Each number is 128 + 24 x the weight over its row's rms, rounded and kept within 0 to 255. Layers, rows and columns count from 0. Numbers have three digits each. The size before them is the row's rms in percent of the matrix's.

# layer 7 MLP gate, 256x128, rms 0.213, rows 92-228, columns 32-63
101:100127144079146097095141161144099134120140149100148095143102106121117136143123110102134125175109
097:131142159137137133106108187110133106104153154113129133170148121197150138142132145141078112159136
089:083151125143136122120112147116104121180155118125126094148126148084160114109128106135123082132153
091:156159146131143126127092120122106121090124138140114073162077099095156128092148080079085127138127
091:136098149170140113103117116096150105112096142123116148092122114107183096121082101101133131092110
101:144119132108116145163178132092144113133086082129145148096102086121150159158154108142098139115105
107:094106156179136128166137114159150116135111101139134164108126122132106129141118157129127163187115
099:094135154127136158087080130057103101113112110126143153146162129093100131144122120138143166119104
101:144107129109176130146138142089120151165130143140143131123079129124127160152108131141130167131103
106:159111123093085104125142165159163134115117157135147124093171141110121115129125146134116179145165
108:130139113113173127141162148102132126145091141152143105140157101090148103121172096132142185126139
102:114122096088126097104113109118144125135141103124086109176115132082157114143153115133103099136117
093:110108127097100086121109120141129097158141145134104123122098140089106149131108138143121135132136
106:135085099113090128120173150145152119124136187098119153150112119141117152121106142169128109153155
104:135102120130122090143151147125103123122115192085176140136118138123125137131148126132096153142111
103:132122097105132156129132103122158094106134127112075082103155147116147129135130127145107095176182
100:116091143161146128101121166129112170117109105118127144156112137163141089171130134158099126136136
097:118129117154081136154171138128166142096148143159143148111104131092109074152092141133163142145164
105:127112120127131146153124187080131098109168130190153112155103157104146099124146151161116134117171
106:145127147129169153169123128109149123133108118161177154129095157117114095128168167119114143181091
098:123121119130108113098093127136136089139068136145144099159105131129138135121114133131124176114120
098:101084100129141141135142136126087120137133137158100124170135104108103177136129153081122162125100
101:112119133136133124116101068087122137103162135143131109161132114138156126113121124143116125134102
103:140137124094097139091141121107106086111149161093103141123144180151128139172078150134111135141134
112:106138150165107122166126150060139160153128128078158130116144175126159088125107152109156106135122
099:136116144151141169112119098109142132096125154104135103162124128070117116109137099092121125161127
100:160129101112126059125083135173144126145145122167117130126141134089120124104126171132136106156073
090:154107109116072115158192079162126128099155127151145148191114117147111155148116116114117115120146
096:159133072152122127141119113081140108084096123135153139130139104125152119125166128150130147132156
098:096129112081085177080136119117165127093161172140116123123162122131136183125156133122142147105129
092:093090083128138166103113082138177168154145098138128132135106189138096070113111154123160137116160
108:141098115116090141138142119100146094087104126157114155098129145124139101140095104117124151189098
103:117127088101084116104126113083134110127130157165128098127173114113150148122111098149122176111151
098:137100114146151118164149072108139129128153156142097144113120126115137162130156122074134127089168
096:114152125126132117133143156149114128176144107082155160162110153130140140153122145068153112161103
101:156115103100109159142082195126125107082130127136130143121119130111139158136147168124144091156147
107:119122115138096169109129106156152098128143136138093106152145158122164113155132084101117131156188
105:143132140153111111118141135141118117111127119168056149194147139147148144103109137202117143146134
105:160088097084118094121142112157123172103127114143145160180121150126129136170113167169126104128136
115:078107159113157107114127164128132112123137169124157128158203151180135105139161118120148199153173
101:166088108184143117109109111140136111145152188071119136161112129187145114143118129156123139152132
102:133143152155124181136099142122115115140073164114155103154108080123150143143138165138148124164120
110:131142081098151109129141126125125132110134144118097098119107116130119126105142119160102172126174
099:117164181128107105146098125126114134130157119118091108125083143144132095154104181135150068139116
103:098115146135124104148150171148131088115150126114159154115149112112147105177118148162087124146109
094:144122146143128136121155170157114171116137111078097129137183122146105115147144128126106153118142
093:124131115108081161131102119151146099163102098129138148107112126152121136141103111142163151120088
095:127127121153130111095115123108165094110153154164126140117088100122126088128162169125142134110140
103:086088151094160097100133102121094138110115161081149104097144128142104136088119144127087132130136
104:099096142187143133136121126194135126125117136074136115126102132141098092093177130113124121152112
107:113115120201118149129109088109152107158152113143152156087121135110160106123112148161122109147087
103:112111133134114129106140137110140114146146125108129080156156164118096146116094087105146131109151
105:104143144104142117132136132130124101123114146063166115112087104123113124140093131129153137159079
095:131160136134104142074132099137156152137146198135134138144133168135158128117111091134120130136101
104:110106136159167147150090145103136155071098123112136120123112124112146119114142123134109129163106
088:139121142149099120097081139113119110109127135147117170123120152154115166140144099177174146100112
107:120165131166088156094124107104080181165139151170138136123147118125158097103083135130145134150153
103:139122143151143134147143078119114096123118137206134104128111155093118158104148141140121113116139
108:131126111097099121110162098130122112154112185102172175125128157098155150125140157073123110134149
098:116118095129125166126161154131142157115106135112154106102123134110116117139119135115126148116120
098:088152150167070150085172093105094157103075144152139103124127082114121115155133092112148127119153
093:127109090122111119163123152132157115164135132123135131142175117065133109101176170130148123148146
094:107142133179118113170153102125131118139132201157169129131147130101127158161145121107133154130118
092:121158115104103108146104162167116115115142093148146117129134121097152091086165171066126137132139
099:129124160109130181147154100087146104123075117142138110156117117102099119098101150128124130133133
091:090142105123089139091120153144155120105172093124129150142114141090132137106113153090109138178120
104:118160162139142125134154109126139162108099116128099094108101094129106108104122115136119142155112
091:098135103110096124161111114104144135107150095083136122119094101093125139099137111133130147114123
094:099130154116135092099122131126100091164183128124146135122103142112132130120119150153151094110149
106:142091152155118095135109104123154053149116121124127123145109133124134113120167174143149109155152
101:099170120117125128160114125101105141109104120147144108158118124064173107122131128142131120095103
102:102103113135182120111087084152136138134147175110130169071089097156091146149093139131142144165103
108:097104138175142112110126151148143090129155103167131138143154165139136134123177131092135094147115
101:134108103135154155107101106117144120119119154147149106137142169118130142169135112123162144157129
100:130152130121135106113149101108145132178096104160107121122176147111156114133141145133138123120137
103:054115160096120091154132095140135120144135144155131119121120125134118107134153124117161128140119
095:155100152121133169101148128152130106156149131104106140104085102085118155120111132149115153119129
106:121135112099085162094154093118118129119119161119085142140153134131127140136089115138103116123118
107:096110123156147137100079118060142154098145125164134160133114110115143094133150139146102092167166
092:139180136130140149175141117108130117149182141127109107102096117137154152160091126108110093110092
102:146133157157099119155152107136102123120150114180134153174139144129144118081147135123126140175090
107:151086138095112167183124168141142106128072155078099117099113144133160131158133176090096164146114
106:118122108116099122123114146104148109109100115138124097117133123126167118133101176159141096111095
100:133155096146132106143084135085122105130116127131161145092151161127190135147072158098122133116098
103:101156114122119142123120116140102127112125139130124112139150094130099091128096084151134132177080
103:113148072084108116165164133116129128134116129112150067150122109102186119187168134109175121138151
103:111117163114127153124117113138182105124114121163149162128125154132158132128134123138166097112137
099:085147121109119136121114131132139116127128127151118103131110121158152104117100127116144183111103
096:087167149139119136115134082110101156072116150126125155133110138144165111160130097127111103139112
095:090149143121113106157119107131103163122140094164100111150148133068145055100118149145112102122135
096:107104179134141119149171137077110131095109122129135148135191104104100137160118139139143122137099
106:142136129090119152100156150111112128142150172154099146135186144132173158192148139156134145127162
082:077147150119136124113146115135185132137144090166121148108150176101105098120177147142125092114114
094:084112173120124112153100121119155127114124119163117138120152127105154170137106129127149113110174
101:125152146150102075105143160122145136099123132154150140146138166157120141150108104108149138118145
112:111127123108136135136105095122146106094114130126150160157129160106145109125164116128164161141123
098:132161112117136120128144141085111162170089099110124134145137130094166111129147131128122093138143
104:140137137138090132105170106099128112108134149117076136094119121115112100125071131098087131109140
099:123148141131154115107119165142142144147142161139122142153122149095092094156120151163100180080096
098:133137126138104151111115122106156108143106170136131131144116145122106107082155162099133127142177
108:124122118113149153130115151113122091136111152135086106129140097132159108120140116183126141123135
099:143090093120144130094134104097141109153130198112096142125096148129128132136148127131131140164119
104:140110055132087123100149142151169131147148155152112122126138120167167127176131122129108134135127
096:089144130106127107115146126102154155134131095074163121150181103099140129145144119132178138157179
097:094106146098139112139141153179129107142120161105125125168094111144132140148143131128142151158138
095:117146153116111121109138130098117156140135152118084134118098105122120112163186108112101149156111
095:116077132106150131114128116115183116093113117132142166099144125136131156155126109145042147155124
092:097147130122135102110155079146147072129104144150143103125118110062099157126118111130094102130134
091:137135112104141166124097161186163127143161099148119125110059130131155123088118118077111108169125
095:159139106134094120107096106119158141148089155103070189078133120065108096102143093132174108144142
104:121109104099152145121110113124142145131183098162108113114147165133125123135151155109136155131106
095:161135137148121158126145119147150101096119120145131146164146161120081126135118106106123107130171
098:140105116108105138141101125117075135111121120148110117102136131090166126085106152146130164118144
094:104144162135120168115129177129121107122166117133118127148126093108119156116134121152109131146107
097:115096091129089141125184097084139116141129100126189132131116101104147139151120150134090135138110
095:073097157147164141127138176118107103135115094114137133134102138077132092115124125104101140154141
101:109119151098122139132138123123130134121124115114146089117130115124121077141082168135148139088137
109:135151126095105078140133100139107080119164162118160148175148121158125169153148159103143127126152
102:137135145123105144153129141120122122117133168109087160108127116172160142162115097127117119100134
105:071109128142145135119123149125133185131090118121130151159138154115141107105113163140144152132118
096:147186110159122120099140145136137118111099116138114138124146154103133154125130156139128181148159
076:109102107107118149143127142167132155126153124128130128147111130131137142098141090117116129129126
101:133152119135138159161076121119152135148125137123097121149149149132151115173103138110120120136128
103:138130138132141123113143134102087085131104153142118116145119122144130157112141096105114082124090
105:084070103147160113138115164170079112098117082132161140158090132067144118107150100139137145146150
102:101118132161138108095127103088101160155126125177092115155120145128108136122102072122146144154099
090:146068132087142166104145130184143130145121118138092083124160121122122149114142127141155153139100
106:122117066121154127113136130129151139129119121154113109170136156126130123148123129160090132138156
104:148152143156110099130109155142079110127097134121120204132160124109116114116137147142128105131162
106:162155112121121114128096100144142155120112141111160160185167137137131098126175144136109093143115
095:133099081129154158114105121121162118140133168096101092127106121105148101132127149098163117114128
101:094139160099132079160150120144105121091143088122153134121156097142106110086151183121122113133117
107:106104116116148165126098165106141150108122117153152151144110192164145115151162142117153131132108
093:123152097160132165141069107125114159099071124140140137073147133137081136103124134131104116100162
092:138167149115128105156107174091112139099110128117116122102144111145155150085176141118106099135110
103:116126116125168130141112141163133187140075160159140120148150121112120057178147121131134140105150
108:175115114083154146136116121107122146101123130119162098103128142111144141117102128073126159116123
# layer 7 MLP up, 256x128, rms 0.211, rows 92-228, columns 32-63
110:130145115106150128124144096108153145120116134116157139134083119161120153100101156132152123119137
100:177106185085156121118131107119139099123177132103106150168114149128147185144144116138132100087145
086:130162170150112172110138159097112138126114167157098139103145127071129102127159087139114134155138
091:099150136148169122150108123112138104130107152107121130151125147123165071107142092139099081164154
088:091168092107111115107163148091139090157153117174144126149095153100094105175123144114143121166153
093:138134086080114132106120120099141095103148104136126128099143084114135129180138122106131157099144
102:121130160152100064128143134122129110104091138100111144080097115153115135145120144130125150113136
097:135137141126126166114207129124161132159133125144114132128156113136153121162147117141139103131166
101:180117116110155154152105138097113139153136115159167101108128132119143129119137122132128162126133
101:128168082121125143169120134157121121148104162133119121155077112138139086111080124130097130152173
099:141100150149105157089126123167139159120160152107160166113156164142109150167161127126176173116137
100:119135107092133100139140131140157114148120146093171159151141100134101156164075105157131147124169
098:175081154106138111117140175108150172073121095133100151166141138122080085147139146110117166104117
109:150071148114140132119145123164126109183115151139132161116154117142103149138109142101128113181150
101:143121134145087114157120088146122144110138156122136150092112168167123139147114093143145131095146
102:127129099136102137113101117121145176110132128104148168091169162130139111142191138120142133111109
099:165144102114161116129126065124130106142121138119133117128091113099175167088123136084160137138109
096:134114120160133122175103095129161136115127160140168127125119134147131104120090133108184131174152
103:161130149073108094134149148148164130143100129093087099110140118139128133164116165120139129151159
100:124143110107141120167114132150121151158105127184120149153157101136074061155139151136091121127080
098:106080137143169129137103129130154130159116144120133128142152122122108120171151120138114117117140
095:141129113122101096108116125122152104107123124061148088115106163144153121156098138106105155132142
106:127076137133157101125076120113141125102165123182127163119156158136137104116108119128140100111118
110:140137139116139184139115125111104123129165111152130086085097147140134088105166127094123118158083
105:159088174140148142105133118074114090173136152098157143154131165102125097104115102128158124145122
116:114119121165119152140076143116167107132129147106120126133088133088103150126170096142155127164159
107:115160142177151140169148131137169168167133174132074150103086115159145137141116110153106158132139
086:091092120088136081103134146144160072148146073089157144138078123111110134157122169120110151122126
103:143116077130119164150130147106124080165161176105124138125085122117189159110127138112098080127145
108:136148084140180094103106137103114119116126120093099102141097160137124151146172098190128157136136
096:124113102110198089131118112129138117171128165172106094127100147129138132121127163127107124127136
100:093115104110170127129117122130164110152109098134163113166112128101077064108082123070105136190134
099:153160162132093145151137102153097143166115119065134175125122092120095141131165127129113111145121
097:143111128116118120144121097112133136129094075175143127126121141128092123109141130149096119131153
096:106094149135128149105146157075136152145121123119091101153154151126137126142164096073171148148052
106:149078112134123130123079154142157121106148112131161164111141142158102152155121142144122137134087
105:085141111126149174112147112106131149182141117132160123112176125130082105164074125109135115096121
104:104104161146123173165141128100084145132130131110139142104112140167113157146178128161141106155143
096:102116175175091128121128131125144159089158121113130127095126083154095133126141138118094158121107
106:112162147103102136145125106130120115158116081129142167125129146138164102132104141141145108075144
108:153147136091115118108130116176142179168117161110144084153173086113118112172142120082122163130159
099:179120113127099113144095078144126122159116114089124152165129076133134118115151121081126143131080
110:085110123150122151116152095150116118138149105149122125122104150148126105148119135151139102081160
096:107101151094113128111115128106105090113108144093177144137088104095156122143124126130154104134150
095:135166156134079161182140118124112132114121116158103161139105152177157170166123097115119107155124
086:128125125129090149097166154132118131073145139124139146149162121094099159109128124119168146117137
100:166107122123117134160089147133156145123126155087131115146115103133135095133163142112152164116136
098:113162092134112142170163108117198116095134097126120118171128104091147142163120106155090104176113
096:088139125181096094120191093102147125142126143102138154137140097132132130128133120112139157098111
108:101113104146085090110155121147120115111140172099113100144136074145092156107159119119139131153121
109:121133139138151097124150182125132144107144128138104127184123177169127065094131118144163166170128
103:172129125124176122136138157149132154121150133145129153119141135106135102167151145121079111133148
109:117158109144189096188114138082134140160125128126095114115136106106098176098139122096145136115112
103:147153120120155167105139147094150152151101129133106130144132087106168123142118135123094080126130
104:111099103117112085144104155140164152080091126118122152127141120132117107098151142139076137153124
090:100109114126185125116146103084128123102097105129151069106116119086119089135133132075085121180180
099:167130110134161173128099115101143176117165162101117111130150149152146095132124098121100125164166
108:115131106079110123130102099087104149126139121187134138129158120101141105140129146129123132140101
108:097150110125131138122121122144159135108131114119151168138144159141139151158129089136113121137133
098:086173164192124137089095104120110145129132153135085120147108072131141127087138118124143110128129
099:118144112130126109134088100127119134071120134125108114098089124158092177142159121161120142142152
100:164174120163132117164081132129123073124182109086113157147155129141142158160122127140160092117128
096:164124139121159102151070087126143124130127145098140159139167110089087145122188163139111111140120
089:133104145096109118087140108102160118112078160109116141095144147116102156096092089143163164133098
098:138150130132074120145129098133109130103112105094121078140113157160118115120170155166096097117139
102:142087156125096141151073134134182095101144121114131137097161158141100137113126085118164134154156
099:150152139146180130138062097117125135140119146147137114090133115119109085150137105080119127143120
096:156120118146116076106121136122123103129137119146094119192122151133123162159121139123108122099145
098:131106159079112123141145131164076096152114131089134110107121105138146114129087100123152131128144
095:117121138165101129117136140145146123125148180095094142133132126147158111096115083110145149130150
092:124144168156108114156137151087138136158156124150151107127111111157190117119149077161129118102105
098:128137172126160071125152162114104097111132142100120094116125083089118120109146097125132110095112
104:106147144145124163135147092113132107110136128144123116140103135184139155158151104109165152138124
109:115104109083097177096133138127131129146109175106152120118133181156131158121161099130134134173136
094:165124102116114109108128106096155153091090145156115116130142100147130158148157112109138140143114
102:130154157168060137128138125101104114183123113127115151131123157131155123167105098170133147096125
098:097145127140112131086140114103125117126145118115174140182149120168132168126126167080106143109102
100:119105110121111172123176107119156138129112173122139103130123135136094147172150090113177128126109
092:134115109143150126075100132129119113058134095106151132130115117105162136118142137157114136114135
090:120144181121143153128132139088075137151108117131146108099086130143123123127090084146122167120163
101:117103125166112085120091107117089078107129129137111147126147134185123124112087090144130147134121
108:127134150136113098143054125077118110114099109138119146155117147117154143121129158116149145143112
104:071146140146122089136100096077081113111152159147165197121116125132117144103161077123138138126152
098:091108121119145118125142133119140136135096105144129124132138132163096154104197109144111116087145
099:160150136146128164115128101108108132133127148136140159146173144148146141165135149124140117132160
099:130108109163132104108115099132145095128115141125115134135151113116138173137146138154110125137142
106:147118121130123168173137155089134128139167139105116117121102124128092112106173093142117111125116
102:104150136152128155169149128144117122123148117148149171133131125124156155138171125123126164125155
100:192111147148151117124149177109154148133104107148144119126119134109101178131136163107119150142139
097:124123116189128115069123146125112155114122119133100106131117101190122149146141130161125107114118
100:145114132138112151124155135081097131130116138147124104109122148106124162155128164141133083109122
104:088139109156132143159114154115106119175131119159111130076137154122103120113123114124146106135119
096:108119136138129146152101158123147156129154140155148122130156130092151078128112151186176130130115
104:077086132150145124121147080153134139133089147141120153118124116123087118146155116133129109149173
106:144116100151094152140092102101146121112102109144121130128115103136123162142122180136127107151071
104:139146126122163109149115093114111114166136126123079142149081195152137112154122158119135136109137
096:160128095155173138117097073134133102115103136097164125116115127115158127119128114138112139138071
094:136127102146145109120129142149156137114152104117150178118130123118149167187116123158172136141150
110:137144143090181124134135103101092145137100119121106133088125116135155149069139088102160126140140
090:139106127149123133111111125088092164139101153094142141107138088134102073130137067119111140137132
097:169170101105111140170138169154110104129146108106127115145083147143137135105160147109112110131134
105:129144090130116147150087088137136105152131130136079121130148087121136186129170160162120108143138
105:146145123172049106132127130154143126114113133087114113131158105102138104127088155170100120155114
095:135125162095186134136126154086107073134158108162113128140137137107155102136145119153113114128091
093:141121102136135123131132092134120141156123128109158130078192117136134119147163155134124123120120
108:135125100119129118122177134086170146135107142150144146134148096107104155199120111114097105108127
092:102147149137116148106131155136089166168127142140167100154163142119151125165145144110155121137140
099:111115098136141137100122095147108127104133133115113112097101137107117129109123136116118126146132
093:124089153095158145139141110123181120128097116144130176126120121090106114102109120174178148129074
100:190138170142157127100107130125126132071138098113108104077155156109111140081142156125120129147094
099:120139106165165126109128171097125119087100118133152150116158152151129116140122148121141099126152
101:103141134151116112111125161112135146107176137176086120143123143115155156092136092119145088090113
104:098133149118144163128137108161112115157077167126110126131121129148083150128123103159142147161162
096:145140144148111113166110124110200142122129153151101123134135150171121150148133109111127126121142
100:114127159143095135085117129084190104158093112125153142162130188141152108144108084175139136125109
095:161099166169185121113129172109137111139081099142154115145164206132140158139153150118130095145136
096:149125142159116108106126128112175109115101154171135129121120135103130096120136158138131110126142
102:086155121137145166110140134111117150140123136118121135102162081142122131154129126111127082143135
109:124141151141143137164142148105103162117145108109144124111122141123157124133131115167077094125108
101:116129124135167133093135122131139178143107125144133131166117119110155104124134098148116173108108
102:097105094127113108143131168119123160082155129084126146112113111101173095129120125164125140118140
081:135081072135097158162097091108127160146101133135137097161097141143100125107135119169127173128106
110:126134110165079119110114143096131147101181146157126140140152156157124135135133101121125151129144
100:147154170149112177161193150141151134164113141132141086097109114134121104137118156161183126097139
102:102120177096145114145112118128137097059123134133153140106134124109131130145157101172166163134080
099:132183128122117136132112142165130111171141124116128112132121141136123125170216156117104122120168
098:112133123132128108137157103102145118140128119158117113138138136137124122120167109123150163162123
104:178148090120102158080158149128112131150133132145103099134150120142123116143103146088081133117143
106:115177146136139141148124136131113081100100143084129169133173143098130124151141179156112109124154
099:128109143181101126155190120145116122095139128131157120158154127140154136170140160132133101116127
104:090109159166111143142116140124158125159116108147144108151113090128090163129133121098125140127126
098:085144099120095071150107091136130153145131115128122146123138127165182145150081094140126107142139
108:080111154199111111129141100136128112102133122141133119131090117157091148107152141148128154149109
093:134111106110129109114145163123178140145109139098102130136152104159078144165111142089160144100145
099:135109151134131099114141064130139136147151111139096123054118144185150096111114093083149108110143
101:137143091080087150148109091134171088121112095168144156152132112140139132126133132147149117143123
102:106110173127135171112088122098143154135129131108131067124114170146142120142106130100119136146124
# layer 7 MLP down (transposed), 256x128, rms 0.286, rows 92-228, columns 32-63
106:122126124096144151134101129148116129094111171165130141150088107149161119110127145134153134116108
096:052115147146140105126140122096156114155146078124151129112123141143142158116169100110137118138119
093:120157124121129138092116091126079123134150114113140153134111170108095131117158115133146128122183
095:132158123104133140127149103141125146141088103148112132128125109118093122123098149160162142150139
093:095140121101140119083147131100167112101138174156113102161131112099137076096146128067138179118173
098:124175152126114165091086111103172158120130161158151119159159144146140120158136092107119149111135
099:131152101156088149123149155110144089103088177100129179143102081097159159111121117135171118145131
103:106121102150110129124158107126135125135100097105124108130139143157146105103118133153140139128129
098:152117141145126095083154125186082109126113140120147148109133139119143123125104176125123131116161
099:092164093159143172087094148137081100141136135165165135140124110171150098140126096060135114125090
101:140126127141133126180109118106148109115086147126140083152136108109176091104118114143161152085099
101:135126168095112127113161119125087119128118123150119076167159155086176156132106120105119152157143
096:124164098146138149134135115157107098114127116123114129143089129147113116116127127105130121160110
109:127145165113143123108128105125177123141135100148109147124162123162098148139148185103155144161142
106:071152112166145118157137138129121154147158117085156149147123133136119142105132151152124141101124
107:150140153134107142166178140112102165104162138084101120098109148129143136107118124126139095121135
101:112126127098123086143102105101132150122083095112153145114085143168145090098155122136123130121110
098:156120128162106131136131128109148164158105166139108137156144136145130098141097120135139121081127
105:113144158121138097126114161145118122117118143153112170126134090130157133142201153114132156179122
098:101177132118081130104112111105132155132152109098127093133127097126172197117127152147104126141142
097:085158116081179151134164158118147102122131131131105109132088129115123162120108119135158140127135
093:150141108170103156114140151107106182156114151170123131135125184106111136125129120156151133093141
103:131156115149100119089101104173148126162116116139148117086145094129143138149138142099128124119161
112:131126155100137142138167124129126163121120156140137100141158141120153140145058148145146134181149
101:134118100129148091125152110148116092131133152191112088131120133085073115097092116075085126089131
108:132134174165118109129096147164145142129137144118114116123111130145117102136107119143147168088160
106:120150148171134123128130146102114174154087098084092124130134126124085130114124110124151099112172
085:147129165136101120148074138090082143106122159125114147106111116162146097148177123156137082139121
107:120132106145122121127114175099109147139158144117114155112112154125136139149106125127133134112086
103:094133141120155096107126161148135129169151104112115134171163114155094107161154138124160162169179
091:181142154138076127097121134140102097110110143095122142118151113121138164151128087140099139081126
105:111130136143110141097145104135150104167119153113108118134123140128079169108186124128161141083148
096:134111131089158111130144114112098124102114095147107096148162088074129139101134123107129109130165
101:111096109111129107133131145139148130151130161163137106113091073116122147137097123153132139146108
094:165124121154088151153104120121128113121165151138120147101126138105125139143147120135138132117133
108:167132117131150101109121154158100155109082135144192077112102129161121154120142100143151103114116
105:099134117122172163118134077113165142129137109139146117085139119112142127137117122097190155101113
106:112152160140122095127149121181095138151153147174142149140152106128149154152127146130113097135172
101:125089153131147120115123178127160139159109143164135095138122136098151122141114139141124155155160
106:089157106162123155133143146119154136162082126154104094102102107139121143127146132132159108169110
107:135139154090127107131168140124139126114138110084161085153122078129152106158187140112136148137150
099:098126101088108095097119128101154166120154118146148158094172120107110067134132115150134146132147
108:163140136141119112123116101109117182096141118163123150131108138140156135153129123133106111125144
098:121132132131152114119116116115125158132160115149092125093149147137134117135141122156118113198145
092:098160167109145110132118131134099136109155127133166159149162125150139096172133142117120139171093
085:162158126127169126126143157145139151126148086132124101110172108140145101128134126124143126151102
095:129129102104151171110115113116130087152066132121120160110148102125089092115128143093135097144131
099:128160107107175161122112072131143139122128172139151126135092163105091114145149133112129192095136
099:132095153117105090123122089132106128171190167161097130145155122129137155157211103105124148143138
107:061149154112151111120137142133152145123148151160137150150139139147135115139139135125141115109102
104:130100129103118070106096151147116147124150132102098108112183130092167107136130126113089139163134
105:101146067124163115116157180113110135162130162117108113127161146138128131158093163148121162132139
109:140134103077104172132132112116159124123140144126129094132078122157122135153099162140123146134108
094:117118107199070110093144137128128164095138098139135165037140167119121101129144108137148114108148
099:118105131151130141103107143161102156128139164147133140104106136170120109141111150111148158129152
096:103107149133131108093141096096135111131124116132169103110122116123112126109127156148153150140140
105:123128120115120136180136166142111110152117086118158142154109146146098113145161115145122153163139
113:090157132140142095128106118102161164139121103173111174093145108150141108114086166087142115140125
105:119154113157127090144187146099114106129152123093091113149126155141098101159144163147150151146121
098:136124079177129153106146156123111112121051112175109102144171087126110126099094122107124170117103
099:120119122114135123105148141148156112151092134136134116174141139100092148149119109117155122119155
091:125127152143102162139109122097157135122150088096089163114097091112134150097112120123088101174120
096:108133065163092104099127151175107113135141123149128120107127105105124120172138108116110167153110
094:114140127111130119131148155126112133099158151122114137121150127114130107125159143078163138152144
096:095099132113125105123113159111130130126136148118155139103151109138139132142138095120169136110102
105:174130075120084135147152127112137139107090146102089104110108140175149098108173110122169120103142
099:155152140135133116124144099127095134138112197104163095112144137124124111141185106127175145143184
096:134109132167148170103110127146102125140122143129132100184134130172132122176133091149159088118140
097:099144099076138146111140097115145184127184096127140119154161141136108152105141131126103131124123
095:128136124115136165101130123133147165124108122143150076130126136162153115148090155102116119119135
094:110151139171141148133161131158124101127144199117135144139153107143151144119121085117120135185155
101:084094069127129123136129133126139136150139157119104159145138124123155121158136114145125137141163
102:142118115178129126104131137141146124112089128161160119150136114096114113104127121117117123133137
103:132128081137137122144169128146143095107101168078088098110106129141097169135156123118111132116159
099:102160128123139123120143142097105142156130116109122109125117119104090145130103124168106086129145
103:121101179160095144130108136123103130115077131118102128136124137157133112119157115121121110112092
094:119120116123140099140122115159157111120136149121112133088120138080078118162122112162108109162148
100:106146144115125147133143102109103096116126153121120105134131149103104143098103145147110119166139
097:122121107153090137104145152105098107128135155111158085140138143139129078140122139127146112168081
091:153076091110150134108108134135150168123123129126154152124157124146127110127169121158151136172118
098:131127141112142124101135117073177158151120127155136105136115120152096106131158124128161115149110
107:077117090078145084125122095158213150136129143120107136103120149142143125136141116140161128119156
104:172104141178142109131088112131132136137116173108116183118100115107150100076193140128124080096125
102:150118148145127165137123104115126076163124109127117139130091114115089112094165156108089128133143
096:118148160099073111141148098129130142083109140131112156163166111164084107089131152117121159133114
102:112119124117150140120122138108132150102125135148119171140135138128140132153154129057158145112129
100:166109138104154143117166100153089122117101105126086137111147112104142134124116134109141109134126
102:105141123123121127131087091131124116150168108127111132117102089129111106127135131146116155136136
104:107155112106104097163132107101132117154172140142161142112114110110112160121172148110153143145152
109:129123121177144167110153154127127119123142168104127147087095090166130158143122125113123119130119
101:132129071090119119118116117107082102139163126125088132127162117125106132178171113140146162096123
104:130110161139155158118128135140085133155133105151129143143088107120151112148151161139128131077074
091:162121115128120121128140092122105100123111138137107121119108142142130164122146101114103092117135
109:096115151141131133090139102063151148117115131149113092122147111129118134179129086105137102157139
107:136111131115112129130153149113168102112140149131111143129156110125070156059110125121121106116142
106:111107135065133136148126172086146142174140126139094095118151147127083163123092161160095134149139
096:153136120118138150114136131135120098097109115106120161144147147082160151162147126083140140103103
101:084168100127118151123117120135143101148125136148157180069148115115158143103117166143101176097127
108:148128148073087134145127054096056107142132143136115119160137136088123132109142140133136125152117
095:146094146088124157134164116112140063131129161098105088100080108123160167106138118122137102130094
094:142126133145119158126162119143126111097155170123111088131104121129147140138180132143151155132167
102:140144146147110077151137123101112142113185146169111110105207133144124169137117123158159119123140
099:118122138132155114092160133103084128166139102154117177109153109137131111091096139135134090147165
107:074138138141067106119149130140154120141140079110155156148176124147148137163131117147150133141189
096:153135078131159115153139135136126129158121138107157153141102146084137138162200141139129198142110
105:136150107129171120122121113140135153128127149119086157157156149143087140156144133116135114060140
094:131145116134133097146077133123134133115113115165110135130094093141099149134105129128078137104132
093:155154133111136108126152154089147180181164136117133116142162150119150154128124139119122157128135
090:150143112121116142125146136126047130111125167138150093111133141131156108159162134108085121099159
095:131143104098167133111147120170168130118137107102143114108142096112104141103136111083112148112097
101:139158089119106115107133105124152129128144134152125119125134187169119128158163157162112145110115
100:139141128094148154119151083078165116116102136147089132083097152123125140098138127119147108104119
104:163118144133118124124060107110140137149120123135100109079138135131121136086113122154138159120143
101:135105107117111107158106147106169106095087167112109113090090111094165120120094157161067118130119
096:177159087105127081140126117119139156113168147135111091124124123152162120147158145095143155143172
091:147136104143110127152158127123125129134123155148100106097130133129152127118117125120135160152148
095:150113178113101120112119113128127110130123103139080149137143090145110151110152174122104150154112
105:104119142097089133130135109125146114150136075152100117126131143151133124134152140129131130151100
108:130158100116168136144112130140117137106143137159164180113113102084139167122092072083078131127153
107:066108135152158125171129088109164125136154172166093121142120150141123134113148112166134142121125
097:120173116139112074138142125114136140151135155090103089158115147126121190114149128138095138151146
086:127169130119123112109155179149117156108135134096125125141120111161144131092149119109129107153112
106:126162094136138141120151126120109133128132095071134143133176119123153105133116148156138138177110
103:116158115141142124132106138091039083125161135129132128158111132143103144072143113090106140116134
100:124108092078122167124156164121145142143164145120164169107108127106130149131102123141158132129161
098:118131135148133133118156120144111158161139146130172158119141148094102137123079139142095171125104
094:147121097145100161103147175133106083144163174102113117124113127128121126127128176111090155120145
091:080119111120113119117117134144190122121134144164121099076114125140103137173162148089155143091092
103:133123145110130126138148117133149143140151136166098072104081109170152133118135091076156122133116
099:130124154125139134098123092121129153109074130125096155127124170186148130110125115126136105117157
106:102106086110147124069101134136162162132121158154132116120126095122153145090126109104135145125116
099:135095102182106121111151110133133107131108133104131149154138123164116153135123127090139091156126
103:116105115147125109150106119138108115123108163161140117116097079171101130135109163145143103133109
096:117102117100153101177146152157143106140130109103097137153149132109156165138123124109100122124154
099:142075121108101115121122119100162169152126127121093155195167096138116111104130090137170105192107
102:125119138139143132108125124106110111166147118111097120141097118082122155114144151128128128154134
095:099196140156088097134131122125142105114121139067137125144125116106134128118133159123075094150120